config = dict(
    n_layer=11,
    d_model=224,
    n_head=7,
    n_kv_head=7,
    head_dim=32,
    d_mlp=1152,
    vocab_size=512,
    activation='gelu',
    norm='layernorm',
    norm_place='post',
    norm_eps=1e-05,
    positions='learned',
    qk_norm=False,
    attn_scale=0.177,
    bias='all',
    tie_embeddings=False,
    parallel_block=False,
    init='normal',
    init_std_qkv=0.0267,
    init_std_o=0.00568,
    init_std_up=0.0267,
    init_std_down=0.00251,
    init_mimetic=0.7,
    optimizer='soap_variant',
    lr=0.0014,
    beta1=0.95,
    beta2=0.95,
    weight_decay=0.0,
    lr_head=0.00906,
    grad_clip=1.0,
    warmup_steps=200,
    schedule='wsd',
    decay_fraction=0.561,
    decay_shape='linear',
    final_lr_fraction=0.0,
    batch_tokens=131072,
    seq_len=1024,
    doc_mask=True,
    train_tokens=419300000,
    steps=3200,
    dataset='wikipedia_en',
)
Each number is 500 + 50 x the weight over the matrix's rms, rounded and kept within 0 to 999. Layers, rows and columns count from 0. Numbers have three digits each.

# layer 5 MLP up, 1152x224, rms 0.079, rows 165-227, columns 112-223
484515457393636615502561499499541607531577500452427502462392406481507596460500511599440541599402519492620389501512562449494557504361542440571501581461572418594424538468504461376596547562467557584527477526549425534396575478429432454563307517419441439501595542603506499493468456516444512417493492452544567420462505448498599555443544454463
582486427472486531492533514521488579485518536536537604538490433525505461508502473452490507548459448514485547389375478429591439438496513529434398500486467491539606452477478572464474500529514492441531528539445502525577479521483468501444567525481465458507419453527511517488504513426481509559527460498453413554534472424405507478568498512454
532514489458468507467468498486496589524493472498566489449503436505527585451577545501463519621479517487485456494437526500392498643469515458461518459470445492592570483447571506430525537525536512552586527493544528564449593508464529410466529384406499515596514527459461528499502502488513481590466514439575477486479457488486450451518512409608
459478439469508510479398563515537474400558495506508503466607488512510510480427521449579436580567538579449487497522446469515483495549506520491562589485491527560452510503492499469451494501523466498437463490458604453439546468490518516613422524481449556599496551431595468503463417520651568507529509614443374501491518563500487409566518503389
469531417515556553464547634541390541521484557517520534474484494487541494398486502450440450496620519483426508518557543548425478548484476550529420475494447503509487544462427560537519479455494489455531523553453542469500430541571527538527455500467460598512506525536515488482467464419520394517533452560480526462516541509611503426495553549567
528459447610552492626487584455450576536559617566536586505441538456456563559492504481525616498461447499440522511497477493482509489374490467423478431456470531494497447489409561423562491582520589528503516495457612445526587431522466406513537540596419587417480483523419418439492427543534553562449542450518435447540522529351532494525554456569
581539538535431513518480413460429486516579507471499519572493500488512569559530476513440533515477450454444471447447508540491459545507483512506444498475426501450543475484466590559446506492462557522483539542475529454498560532445534500464535526469542505488544416422539494499613448512374546589445530521481529476451505408526435466514471421545
397486513513440424523399448518576535501416620565483590478439494412508491532547532557619396555479483560602418622426451494467413480485343460534503563567437492443562608530429542441420542565464524459574482455570462531515483615427510487485587512468549661440534517547489468521513475419543476541630481487552580545527447474487502426586484618486
492523442558497516514528483468511511543503507466519447521482549515523521471527474483559498551446449533563531475474528505500541486522573451487479536426545483477473426487486502561469528471551469521486431462477490489488486455483475541483519501505563422470556475545506488503504520514515514530478490579447484508493501490506514546503504518478
518481504452455525567456422356429584534541527424525520495506477457534552492487486546483566514482535466472504519463428505508487543498519499490481478477492523506462556476527519454416489522510537491510510476507535482501506470548511537514504525531509481534523510519490513466488486517522504490487498479479452468512520542551521522563457528477
532520451418428505502604585508486463495495481530447566494472624407478488434505543489551588479452579515527523539492561456555520446495483499479464484458487479519494585522515504466463429452371427540461364538546544495548473528555596423566465537489554436538522503449546553605502468528526440468504562479491374575523448496461496502551530440521
573598465532466529517421468424438427535384435541433553544512346437494622543542468458446515524442507506599494557588502456397383567474396470407561452483432433644519459455597469465554483542513557598424439393578478513361542437552407477502437534438529517608546559552477473510568511470465545512373479491475613542556441504320509497646624582532
506486560487482525550553551527536451482469474466450489433504565411429521463493514650445479447455568464463475447496402515502618525556465545472536495421478462430496445563471457541362478479494471503464454530520445569429595466466594514562559519563469546536590466491463525414499465541575505487583629429465474630494461409500472469500463541535
442490472568508498439538515522418538470652541441483417434536519537504436442468477481455505493493549492397493580432654512468554516551455486512437497488503505435503495538479520555567564473474519507528536482507509481441540521482546485490514507459458475469536492521471564461494538476480468558486505537565518512549485528561502410532488502490
493490408525520558537398484497437483461514508509490485487485531471502677568498451522478446506619591396478506429537474604439536556475644475550626463502523473453542510483544534498505476558492550486562414525549537381501435538567486484462552430468458525414545584500459477539515572560477407503516556519463500561505477398513571531501493465520
500470504477487487630458514491525514508488589416532499530498503494547545531503498596462526478578523483483598564494475525534541576437581501425483454427558524604458506475560549561472423412537429491537524521440493481558455534484529473406463441443459577476510507551552501407400449511458523483445482539497517583480486474566454496562393504543
493546462449542486385550507475400486505565614543517569515509524482470462551481535481516650480545535504501483539448545509486460591515526503528500487462508584437502472532427491540476504501370495455483531485428493459512513572598505480504534495472468529494512496478450480581541455392482499566398506411490510523488532461538498463466495570459
467540527521518471556551483478515428498508509695561486532532571487473456463614514552533513475487505494445531596573495490500487547526517561412383479456473532565370498541484535453537500457432473504544567532507448525446457524536434520559460457438374534481552493598396467383397495566417527531454415448540488515523491434433443493536419482506
514472440526480480620576531529410369456427562425483491528466607531561541627479468548551475428532505502614458467411447532490519508454552492458474491540462485486462554508564477531498561395447432529487483477556432479528537464534574454435535418572502511521578562491473500406615503542489517460526459559567414497536497503454597534450590487419
453514447489555600428553453551548515469357585551606469540509486518572409538530555517482537510576443438524516565534445507490460445465521506549625474478510524614521501478546526477555621496458454552471533502573542491540460575496431555429569503441411494513603487609539518528503513516473516460502547442523455500466602499410599561548500596440
454451552489530477514482570539537514519416561487434486537434504473484415438413444419440448484562511449465524586430471492527484613500552475519472543457418472522463517509510446474490458492566520542533473509458477556401474392448588513500497522446521618502532475552508540552519513441534431501523435543507626483518497535514620553503459568458
470526559470407438565488393574568518583458476600503462499523490524474517567535552575408430484377446496555489520485527517486491499426486468496449514516473457480539492480510365431455423418569589521468503437473408457448453519441481386553588501493491431525547485420420565520496503514416501468472440569515474468547464528507499529572474489487
545484502469505507416516524506524496493534500490562531546525472444464489496518453471568492471502488543542520501406506453462547525472537452479542519469476484465545539483526430483497540472438433480537456527480588482491581502506511453498475477531494515500561553513494533480475530557517558435499524528435529528438475519548469522448515523452
475449531515536536508563495516545533471463478518509573485458470476479526572452537464527522480584463545498555535507548507435515515499489525500520516455460545523448485435528496505465559534518491499523428498510535604408510564547517475430503485534411448520493492530482504532549498477490478473514521478462512550458524464479594527461482543522
459429525546506467510443450448472551462511502570562525616535462505368550428448411404538487577497533414393444414516587536552462470510535413571507517536515632411532439519462518455483572491474509469517507530513567501584420566501453496493480490392469574493471484488354571563462577416505427482507512475480429542466452599570420389438475479484
572541464506518507543502530513514485489443448527618548513453457479418496539587520393471506521484446505515473405422398513499492415505529497419470520506522467523478520444510509490530548578487528496520443500521525497472451509490517462467541480486524506483536517520603462576483465465474524475478522395567429461495544539516528548526453481500
418540510519581482499619453503574383459516572430437407543451475461547467421431554537506478463453543509530588546567441431513647545527525546503417579486463464464515487425493477550440504500494379596482429483456593526463428503505464514533469436484489498515511464525528521442530518458485404547624482407392559526472420550447525512495529546504
492479416523512521439533474447419480574358533523520426546525455530654450571462454530511510547538529423533576531442448432451646639539510601556512543527438447460492547529525567518506433486501619479341517548517500500513556510455629479430563431448538591541482491480522633548537445498503428538471526453456472500510472540443531512506506437482
539379475491538563532465517536495523533455377537499566417499472564523556480507546578515481475412461620617536523365445537536555371521581596374464624538498468552382414538511475407454553531460459517465488501518493493437550496643607490490551482561514585416571546500390515470401564513432530401424496537532452508513598599465496503454493547528
462524454518510478463592471482496472496401496418478539529412549512458455505527490554457487464480537496541556508504446587572470424435520459501527543458502423480567441478470454462525576579451464512566502572504517504465579540424462378485517418472410563502567501461509463409584503427421514470487489587486409510436454500494524470463548434478
522500488549531396429591457505541449466557486426494517443503510460432510448471462552535559505527514561442531551574490503524539597501529551499506449521479463457508510485495546565422508477488504450523544520425562513475554527498458488445536537496488467528457514479483484422487531420465462489459483508509544518548489356434547567472500467496
567401492515454547514462505463534493520399418491528459482482514447565383471451519540537542529487445457535480443446498475503537384492515459405484507454408479543624519457490508575518406556541471497511461571527549494440516563469554467505501435395520567486498526485520459427577475512469527475502672485545554565476568496439479461428343543452
539457457471464561518339442468492504478444539641454503470586427520524442415506485503517508454592481417571514507497451412572590517585419483460455395401524607401506404485511570536442434499437488574490460525546485607488582588570482555531609520415440516407543495512553518498576458422531365523556489508462649491544535483490568686473511500430
557504520430403447591597446496429521485620453604475472543497518510510620438567482461481550467408537484518480495577466543481564587472580556554504432517551472532384430492553491457439442443485564530480476404578437529600407507540520472559469462509575548488552490435577549579580518510472501499397481587451515520482486422518461538528466413531
487484493486580476561431551629440480525509519596571515484504532486475498457514439494459528597566575489586535493456510485425601534476521538463422559502532524462479475525480412494483590505410517561368381551508543533525486402606623576467521526417484520500548483602461469515546386479488513457427454401533531536502486516424508519557491448455
517455490572504443476476459542483502533565527434489539423506495508405559527520519497440493526548568482506473501521582451455514525500480518533420484487434523467519500522526457479460545547519516498445536542470445454473559457492492509458566483546497492575467504491441543428444529500509526491443424508505447524487517463491502478479534452494
537561529459531427503512585486439593533371367529511583487567493504480364497489532505476469409507544539580473536409358491449444500545520495431521529455476484494552590541570421486485409525573518477520502501398476605416453484507579554539561474500404515552505490510513412485437502491498557510491478505598438562417433634520562502429475530547
518407471486418494526540555532514506481577518511579471461506548489484474522481464527494492498471457507512547557375491534590526468459519520470543538445433524581421461503519449529376513432465425533543462446451486558508457436543486510511523514432488510495489481557477528457521479485507537532525548505485497488473488526468472533555535463425
527518516531427509532467483429481502503557521533515546516463440537520475534498498472488505440558498514423489553448513473479503487494451550567476590475530531638482517497456453498481433478530504522507507531498429565463558494604433430474409425507524502488542488456411557529484470453391497518487528545563412509545505386575490462497471486498
558521473444470529533537566583527471613397488430476467455486515559554443532453502450518554595439521438499554485570418545459465458574519466468554474513519477539547536502474570537511399558538439517498392504451598414489466508492479579462525531576455596468561468470491477388461536471497501554447562461527529462501529465487403420460528566544
535537457432429436641543508513495480443462512442517467524543559492468453508464539472501584555505601520463455445394391526558531386503426582408430533466589421484546572507541523493502479499495501515558447349487510446500593502452431428436421554498476525522434522561529490444538527535594578444534541562491494420535457584478520517491457466627
503540445586491399470461563508633493584485512569477455421438522446624524406470504419525556512615557445377417457501509583500473471544414593458635391485473464549609497494512565463489499483438568572508475413546536446515417487511566494412488537438504528515566489506489531427577443495464474430571575518467429555486504437528539491454478490523
471436560547493504477493527434549543479496460595477483503534580498504405491435441542494490540645425610382434535467483438519481518489530564464433470456518503517488514519399459555475490492458491439486522568473508618504510526515456451561427419508461497607474577564526417519506408497445510462402503495494549485383563515406525531378431447531
516487557529482542512467487514497458486517536500450499485531501547493440519493439499435469568497471424478478545519436540512622500536534561510547532440476449525507509486476506514484511513489512551493471444493478525491493442430497467512571491445565523453524509394483486486535531590493551528509514541510580469544489500467457482456471495533
569538544552592543594482436495447530526499530558413488450464491534437613439430535414556374523491310542416460385425541491533523496562427514465576570542536531425558554572445515566397500447524464435564595407473445501547492640381494484540521470432684374512575551545577529500518427534520470493590489537569478479581465596526547490437480505457
510465613619484578448572450502510402483527411467538580489548531467446490532529510474512505486588476530515521466451443369543476619412458473483457501572493475504437543443518471564505540493484547458490477515448453398481522494473518467514601442530447538486484480400543403542509523541497577539466534451535464517483501509537493528588559490426
486545559488469464477499452465497534455454500474466550433526442527501424589536509478480538494506549494510517536573521527506508556513525507535488491455480513479490454539504522514478510458511527420539518532445511520535508567469484469474476554512460498485509543482512488504487490423482493521496492514566502497495531431500472502423526494532
528537500539576514453495543518485509493533518450541574473491463522464539465573553527478509530533520478483512458457468542545530548528525464492504502432548498510506522483504520527426531513477486428534509577480568478533474526539446455511481540552526515509554497515511550466567474500505490472508445453453454501507472574466529558544486447491
555555474480535440471492402474444503521498502461488474495468430467515449430576493430627539523435525428561569380534406465512493432639476501476405580497554441499571463471449539507476555497467510547494502445469506574528452457507494510499562566522581473558492508391475476527439493476487461470518514446519533512502451580592460454405483458574
524495489456515540452489510438526522541467484500554563510518492505498414484477525425490473488489466506514516467520490513462511524572460508561467486543531430512484540476487564504485532455549515461453546592503425463498452494498501460490558473508455568478438514479483530539549473461518467467576530448434494409505509483531507520528476517486
553451558525542441495495493445496477509548481469545468511501500462502510509457476473433530516539540515521540522503437474512506488421518585509524496424516534522476479469530551475513433430551492494524475514491469499557483470491447543518521450486499529463496584487475521479516530542500532540504473496486487489537549550492483446461557573553
602459415439359601491421488483472569505569484522471490410511549493623561598545504465450464531498497536465465457411455560548494497528490487472441468440541371479479514461481459503505461524548533638489494529471440446508455548520476529551555627525550575515517482486483473481477449542489529456497501504535541451531532503560547600564395529562
481454547508517529476598451552422489459464436515452508522581468455454427511497476558499489501524398561485487481546444540478421493387525607586527532409473554590550525521495626709485511463454553520563573498485469485522535530492363524461550520613462395487465464362545423399515416491477492520495471510448495514472543491521535406481492481551
454500488487523534407497630592551483482446567400396535519563536577494517606475640453463563539497558517373368516555460445470440343452469590457565476514558539566459529445596422540478565393528404464478534482482504471468528484570423625478527416507464418377478470491500443489583491498538532456558520396552469481491489510477499438519483433556
474548535490475477409469490617528500558477510505468465467458530492553443472509539428505444604571464492469458552542376456459542497631515471581476544451519535472412503446521515622509549414465465549520489598514480525470572491418486523542471391499484523472525421413464493513487508570525593468563442463480508484419513492534482495508471443613
514628404443535585552448453348498623447589536593570526554427419580507473421419443480474428533518556502645486475547461432476529566560478495550575513544518466513519450539466532468583456540503474496557461588506540576400488520466476515554457482437527454624494614555495575482484476525509482464365522538572547533554514440523558486548578478455
494545557488527483602457487404476585482488447505491490452488467463449562453505468419391501547513505454523501534550566533406481485435471515495472525580501515512600505487501484451406505539534425446561559492481549510549435503547540498460451481502593448500505470523472492497582523622469505406576507510533513440463516532507564497495480535488
490413531457586465521492495590480491458606581484415626490579466462411556599369550468360395397486456455430518483405528519554516583397475514502474547499461565593480523502439453445609488577525506576553473487450438482442495456470408479557419565445429556578509437280489503580427501581499467532538582429535504528538450476539411480410421446574
538517423491522552411458507458551473526497557494502461517473473505475535492451430480507493513510470530431500479490417521470492494494512538577546453468512477546534527489560528428536411525510481473455498488506559522430559521461511462514551477544514507525463522494466437522402539475588527442524505517526485537507489496581543486467471502490
501572491472459540594485536589540503493545598537481529551452517529576552563572512543476605434569555440450448556513465465531562506483559578515445439506525554476508495489458520472566515461473498482416475421483521408564629496568521575550482466467485488423541432476486487478497503525426463479455504486502484529553486467456473590581532493570
501469515529522480489480429479582361448526547455520573525443479501526462428522479422563541522535526470414467446557486515520474620493463499410534521499512556534535629534537544558474495507478601569563456477437485493508498424397570365483505497530483526472455427577552518493546563497448571529451532529475509483431539455473539432453427435444
486434480498528575448458517399493467440505480499547553501472429409481564481471538556525562575540462418581470439501542541442487531454528526565532566490459453479574527580463439438493559494402562420473514514459435470435494532479528499441526396468485542496420495561556525450567554515440502493534412499413459556526497530508550455432482443502
467444539462462540508525578462523524456512547495535572401501509509474527471476554477435482548518437461485486490461543512479523542492490524509494520486432517522530467457480451446500541543475492537458481516509511526543522558543466448432478491440453522538505494476516530534541448459540475484586601444496529504484444449534460470496490537491
# layer 5 MLP down (transposed), 1152x224, rms 0.0326, rows 165-226, columns 112-223
565482445491415553572461517590465442555455474459440486463491503532533505448492486497471528563360411552521577449459403493452517592412473555381530524445514366519487604570507551559517469478346547555512524537493547601519487413481561479546464481387430575507551450429408451455433516580539574405498531423484465491464536481525469512546622472543
505515549475493477475504552469494503498510492534458582555594510482538435566468491449556530462535486544507437527480492451522504517417578467509541482488518439549514484536590513485484563451563537479482559543430493484480499584448471502457497506541493501575476447505495526506480472522463510447448452525521526508514516463526465538477418540511
515637642502473481574533510493526479493501492544534472544530448553473465556662434477534528610467503478482446454513439524527463502512488456465584438504493494529555454517563419546492542524573525596600525567557509536463440457526456557449476439456495430473471539501434424487490478500568489505483548418459535478549518512527473591455563488614
490452563564532432432438508562447618543423509585411534462535552549536421440482497396638495512508471526414540463526508577498552587642579410611535602484585478532527522419479515594545486538491438531503589525495570557557538608505606476441421472407448512501500553394471511555423630550603589419565532560567571441539540542456520405454495576533
560508477488518451473489500430484554503496596450506493471469505531474511436537421571530488500483527501509507539466365507535399592514535523435531471523486466457445476538438524340443367511617371555451486506530425548509496419635559528582477564401605524549495517475573476463444480405542492581537463432423589482641536416587370502470514392553
563480463475452522527460508471424395559520510582457452414501460362497365486512370529545658505534602553474587594535526453522567533320520490522511425512450512567549526532455556466522453507502488458525392494543565472469448409508414429525564433635447494524488526620515598560422431412541548388464371515440588332440488457324510572378498534518
569536590585450580487511391476409533511503463500529540495544513524446472506482507566452509444445458540413441556453538492505490473454493498549372449418485446438432485536496542501485586466461493428528591457455473538472484581432538498471436452573479415457425440512542469448482389574415578478449490572530515474426557484548551570422526505475
461468485493535433439504413564503533446415484577592517505450355534551579514568524546584503518532480489518492462548492389492443485487588467581515498522438533467454489573467545513593428556567446557549580515471398461522589543481615445413506554538500535448483553478523457464542446527505515529493455493473582542551467482384502542423465507498
461636467511571540548498530494513468499469479493416486560514467456543493457490529519552526527462451452575472471494605476503472420452556530509527545476564460520573538511487491570481511526515464491462463497557545488525530511518492472525464598561506539491512501497445406543465497557564515505519568516485576516469533514512505568485436537504
549574453569474464517506464447434486493515510572475494478529533520511474460552549474523502492472513512528428474446578432488507492469573527515435487457484486510547516485519475553485455446494546415471464530541481466529535479494475540517481479516478525513529471541428488519473488508500499428509446504506490462532476475531493497496498479448
456518568567530575525543640472541561456504497457466543447474511490474498490525408404439497495582613545452440470512661511596491472499474453513423485338564399460530582498469526451532425487491521565445497545616521534426406595514578479432431488565483443569486463486504512534504477597409485585576469471467496477579498530365438518562539406561
531539441507553489424534484579423404510464416501431451572468477576433549481547502410498583405493470604476512601589470412500448587424480391371461543595564489518456479534629361455479493483489550645468487486509494533432610516550432495538438423492566556627459568499557524460566488541551609483471476476590570520423518540569440500523683504610
536523597505500517449508541620503517473487534533479537451506529487461390411525499518484489507470473564474433403523546449487541523435530509526468501553571531471494489563542530551551526460444503503499564592578427484424613508494473387453559430615483445532558471507391532435489491567547477533470473448554534649485419577565574496543568518506
474491448511586505491450484500475513443496542484486502446450528588439483508484531443599565468482575488496549551534547507428455486486483470467459471462551483510554531462484486517475514502473561475463557559489619511436535533472535453519481488452453492488526595442458510520468508480524532555488512491508485458563494499546498574507501502609
476499518479494442491568576509477415413495622539505531469491461377535466515499543530510501514440575560528443568463483555633525428518588451494556555462527475481500537475502582545607572610530510486493504457516613547444483550510449503493484514488439489473516451504378499556557522553485450479482456467526586578499507633519482389486444574495
516586420501477486520474443518434449515459496505480518507514474528523487458490453538545524414512511549527422515509544497518514433518539427490504440478482482536495571495524511566494512438432474439460517539474465497515492561511485512514491479570459428592524487512501416542467491574484509448511500500522496543470517499544486494552530460519
577492481464599439492434543482466448496469527513502613434537501504486440582504536519569516491525523479573514568437503499529482465494529422532453525475497505503459473537491427470508483481499503466558502492524542440509570550463473449459462540520480448501485486521555507562475428562498518533444477439476558410534513547515482526449467457479
470494438516495361562524592515552476455508502585501481515426560484432484460553465461497472439529482587430471494496600485418493478388590534468430446482579491504492497488463511562474503459422479507463600552507467497421507597561503499515549457487459517491503554546472519490505484605519509555476443428486539509561414393548444507521548512523
487465495620507455538489473542507596541526527510445425428495498465517566468526480523526436496450485472485551588592619558491426433552481469440455494477402531544486561482508467514450520501557471476589508564481529453479513577507441575482441547537519530507563522471531448573405509573555507519546531533594495529395501505550502520487586442440
546454517475486484508534564548500401520480543403564464511509490612639527449491426544509534512414445594547520537516409496571419448505543558579677499510488440526459510634461502503483415362511539486590450491513513470464500534427518578424473545521394475471520472739571407387539560544406533519457567462393525550570532498472507443502561554452
449557498359444519589473451497500525557481548479429494411456516482437485539480523436485489511584484556430519596547596546396424531412402467398417429385517421512511473593494432462458451498511480553543551555465448449541432458369533634479504507477476520506511506431497440539488416558553403558407516469585474542498603458584420472590418462503
532555455539449499537463451467505452522530497479548463377500435524445468487555589577466412498469499464491493562534407468455443557475581531497482422456444563502509514499472436459451488424588587484594545448458481540451484454540512424552455504440485534509512448515503507464503458522509483451546453497531450456559444472479437485520519431536
468528561503527492504469403527454465471453438506468496520425429465580506413551557486595540463503469513527515517544652549569546420479594479498489494508499432523508488490457471526536470549462457502438569453509440497508595531416522538466442480556418494526463480518379438578443495596512524505445491499460568424483541475527518584487446496488
511521458523486437413448496464527470491443492500499485461489473494547486489458517502565467511481446520569533538484521488497485494472493536463485497487472503495522463501557478566470557508476469515451459515487453535453587498392412461459503397508408508509524486629507476521534492525520520496499475455449528487473546551463486469432522511503
460488565536628425529558536544489486512474520489570445579561525545420519503428460554614583524438489445429549545518675460591418480488566465489514581502565500507518494498487433471443551521494431487542560437528451521502491545480501554429534495560447577401478418584561516611471426478505543469489458475427510489389441601535374435420511521357
566551469514501362548500501465524498448440498508529466543440439461501414552576519576573514523477494507484493472452565485481442402451541457471495545446529479541499546504491517572488488508545583513520513481453541518455502555493402530530506474520444516453470569527480453549489462516525502534546463482607491483527496491513447548470440485454
496469419498534514589444532544564410497492482447475524430532505441502459503490434502481492525500463529559478485404513506566553490490589486406474549513487507496493616494476376514439464504570488536536509492458525416510493487493472492587483530532470467494539485507417461535592504486475479480528505517521590556489505512501479512432463493496
520561423474471478543589390423366446412544552520496473486556435377498443486543530407507520524583554500453615500505460531420412488581472486498436464441568532447514427511451602494445511440531528570389504434466501516539507465516503537567473581555526423499492558486384409466566457527508439408512509526532421469521537581493547546491569399554
550433577535656426572513463430435465337478498514551489550433521446573507537485450421505497535502529457557495440528478498514481514527575552469522487465482362550564457535496527595463548470545566550515567500485665497474561545398437519438385548584501536440528550424381342589549562479521457460473499474460540506504498590437498625460463501473
452485487478490404514486440461520508504458455465406479505448450499449477483519522532479404530549487552473561525451510570465505489512489436452484456442523423471456505458444491475454545437509500516507443569521600589455460508559429481508510497576493495494466506473504466470473494451493517452471517589470478457497502472446438482400504385405
507517448519450426448449506500488436406535473515501577473603458408509360515525495496631440509436461544478523496515513496468495472467506544486522527435508484503478469555524427581479471516456488520472527499526562495558554501408513526469507486586473521566482596480521469504552499478462519493476516475485532533577479486475559559488525500528
465482527449540388511385538420615600474485431534505444443488465512513381461471578545520510689489415543399529515462598500510449371495525415451501560479470408516561485478445433522539566584577460524502469480508658367476641470548440480433460424461468561461468517523567431406375444546491551601529485457541616485456589491540498534367436499474
433635435411499489552511491409569484520532512514515585531516473553540415472455539563475375573552479613392583569602535473528415468620469546452529438461440490453498514512473508450448486437466444497534436453468593508453593455682428537484571567559481431362593521489534618434419428565527486557505528467504475428582559530516535542475523555580
450508548506490491517541450510486442497517477471499517534489565597444509403681433500513520531525481547403499622590568568501579437562506510493435481389564491499458474504443528398469526558325537511560535368554433557544448481573448617623509497623476546455443541462500669482482460479510440536413475583363517559509527420540415493553566449536
480550493436566449530470497530491480513444506517535457498402435498492432472480429523509522472441478537506530492501560477405525401506561494481570515520538468467475506506513470483455501544429523478439549513547518531490419483524504536544512479542486481470517516439408447606550459503521509539537425492415571475471441465473464595439441443486
478514514519501397516469401489436481517532491494453517509506490560492474554491508508578427433505479459525482497525636522509482512470506483494416502504439485458458415565468499537490533500466473465457493549502482510462564432463489524466482502442488565518467527525447606494423487519510524497376477524472553465526543482498488450488485450490
447506551523492589507491491613485488492451527501460544538519502500532528417517507417481474462445533606496505473538529573444521513449465440474444535546528480509564549543501587467530605470575537447562583540485507567479601415471519462545616405474526514587508483508457507537514431489483528483494477435596603479396437596557478567478528478570
474457553479495518532433489558515557575490533510426487492513473492514492465447485430453536436546491515476461501500621539474477406534518534456524547474560489493525602477511490525390483447500497497522588500517545494555465484486505502554490521466477513482550594480480472464474483573501517516499497555572536493513451584460489494512489480483
546506499488472517495501435567425444559450516583554537556570509496540552468484500441541499480458524496467419534499596505439536442496538520578443497429491458482530509540518536525498436415457484554430565469527459529496485504471469557568617422458484634518551479456412504482522436594475498517532562521533528446429577514491488548497499474563
537556554474521561488471636513418531527476531490488513482411514537516588551541449462434460490535481419499530572423639617491498575529497506523541438526607441511458558457529413403552508501426447568449380474532553469442528494533490566531483490464482620479561462348464483589445427474526450472546531457507543522441470451437476526549488589556
578611518453483430577488534455500424401484422631482453529480492447441396480442542467443563500530525543518492470441559497582560513467469527411477503527593433434416555460454481525617423427497481544512463438523521424464504546450562434453502532523416522537489458518485552468433435422536549489569545596517566477576539599437591432433468494445
466561498591520502565438521444520484556407549475434510561484444472618494457443466508518508478480620504505496455495550485585428442463452447511511523417404359548511421455515466496465454547559484634474574490420495533498443507575403439467340564426443464524481481505476575411510438505535465495586505606541611505576513510577405414525443613550
446560496546576416558462484546449531500513452410548465457510538478490540476474479485514525491563361532472402552484550594486491492435565552452529542573559485408475532551408437586577434489448519416455601476560529508519460494481487513516469497515425504557464559519486417481588525546586432559520525554499448562472490528516483480570385489575
462465444523504463460522455569491465513527527482472527483506464490553525506511493488547488529489454616493479537511568539517491501496567505465501514481451490449496520455424485494511522544525475582498494481543506554528516478491561453443528515509535528486467546467523521481513522583557566537462540522525560456514471492512516552501446454545
555513469456474474463501474517537478476489536480548505430479526449442501535580491538640435508501496586452468484565578494477513433499537424444588452503492474406434449504479481431468473507537378549516588552549555517486552600539482483533535506439504510477536485526521423454483462506487500466555520435461523535548504454493479492454552499528
510479600557497492532454390400488462483476324491535526455550402557518386542607463525569542542520455509525473464567438498581451538446581561477475558564394483484440434514426375558511474508501512468488446332475545509390471542517478567526471503571286330513411488429555440395504463476555566497530482526480552394603522530451478488525476488506
488534471501558427455497549428476482508484485558506526471490509581501501529536591426509543460526550542515520546478541549447495476512602476398457524450502474485468397497542514533499570507494488445548486525630469463494498471525499537492437503484481460531499585568513475548493480559488528509457467441454552429432571475509591510476557498500
582562501531468489497466512471524500511475584485512508449528465574521426590478513565585528465519478509517565460524611554525483422526592561481509550496587444470486517522546520470415433536481507577483571509549522496511572448509451533457441492598547447602531446599544535518528492618574546488492476379488482479542504485525480619477504491544
524522544473576525547427553498536491489426428458488522562427430454518443527530537481552559418470503543531505481576510441496451516570590472494488555504513541541507467446538461466584599512445551449492550581504483561408534467487392506491468504515459444507403466483438428630423436488516489486527483482530592581545539473544454453449528513466
506494553448533436508518523421484471527481546471512559505500457524465470490551508552606460517516463497540492455497459520511509567500562548495514507544531509506466490515470512517507460416523553577461511583504443496538429434481486579551539432521506522563419485531500503476505496435512495507577464503432486457511449544490508530471465514421
458527499497493510481479433543497474518440448558499472522546501455546469479490489503523476479500464510461429480530582538496492471476556442444464504503457454526447440540512453519477498458494527538475525501523457498499564493510442513478438506557470515474495537495444521569467507562454518467350515524492517402423515490532466464497435473568
492494517408487520551562570568466441473527525522543578438575500490461460564577594496501520583526559523444443378497577455462408431544477558494447539465549466509503507457483501461524602501481634485502453517508457428526485545423566548586525563467369544533448493415461432553503503521478524506436490542578574496577478476496490537491485511529
594520495457532550581471455522483479542511541439512508448504442450497565518562511593543485501460454534473436477554541440541459500513471523516415470489474478543448463560497564491491518499510534567496564509497501476427445495489500452523452457473608491528484521454507443481484404514515478529516472528437530495495472528466453539489613419497
502526502486628468520543499483471430669488310574504528516439515552417464480535492447462621487584436450441521520546537473488506546460517557558588613532430486564560493484612466429480543501463575498404455526391458620533522513473526477523433502465460581622463601444474607538538504503480437526395532548493511515358484591520462546387545438517
415511533484496395536446434499561498522406523494510535527505454500492428525523471473592511538488411573513465414476529534518528486478539470541431501525565559392508466500498562537492502439499567598467498540429476505481566536485470469564532441601506507480492503558420504586443397533498510450490470470478502540513496515505545591475535454518
526489497458552453490474504493495481480477484460567458525547517566554564557447524508604471588376509525501534478567496534437451473469540434451544502536615465450419492557527430508489494581405486534485472495551491596530475543506571582585477546505505548453542594607480482541478519598574463489493489463452467484478541599515458485519543420537
569550501476509446453477461436516592510390508539517485484521500535476447531522497475549538482429515462510502516505573454454432432481465447413493541527493449522522485423511430473507516507508482524570532471565503476494495530505496539444483530543525600502496529529498541494444510603550529479502529526476530438497443529525462520506467478535
540434499470487533510531463478440404555438462500501416544463532474472511436463520437413512448474432539563569566476473506572603512434572432469555497436507430561440493474436558477409443462527443485496527410493516488471532442586450536517549550445512463464528452492611491418456472546480541494571449458437494514611476493583500530572431544544
503554505465503441518481502532498489489490516505462459498501449591492433524511456561564480532500418524567510501494509562488479498525518473506486487540476505518506492532512446471524489578506485466417523460493554525436573501446501545457502503569487526431532513520460414537495525467540541439460490485514553514547526558518497504530514515451
458457436528540570491511515572489439538531489439457492504397483593537507499494497461473564434507456568553527482395523521531524559517550514515407512462501493403527507469429467417537495602576493502510457493552484461549439470544452519422477464578532479602482543555527522519474481491533471550456467492471557527499528502479485529546559490545
426490589454538489478446429417543459370526485568455505464395500486442327512510499535542492538401494436554472530488590477559367532479535532513558476576484463585419544483537576523516530491399575557399455634492476353448537479441484488581582561613353533503482441597523533494511457481508528463495489473482499455471645554466404491521537426531
473412424418470490605512438520588535435521499517517541463424404486432530472525600493531519500422594571490490526494634470565426500473493457498491527564467451479582457467516484474442579482501525363586500569492479540515575500421424542424451463472558552433397490459457579499559473603515579473403522577439603554489567475563427503440487447482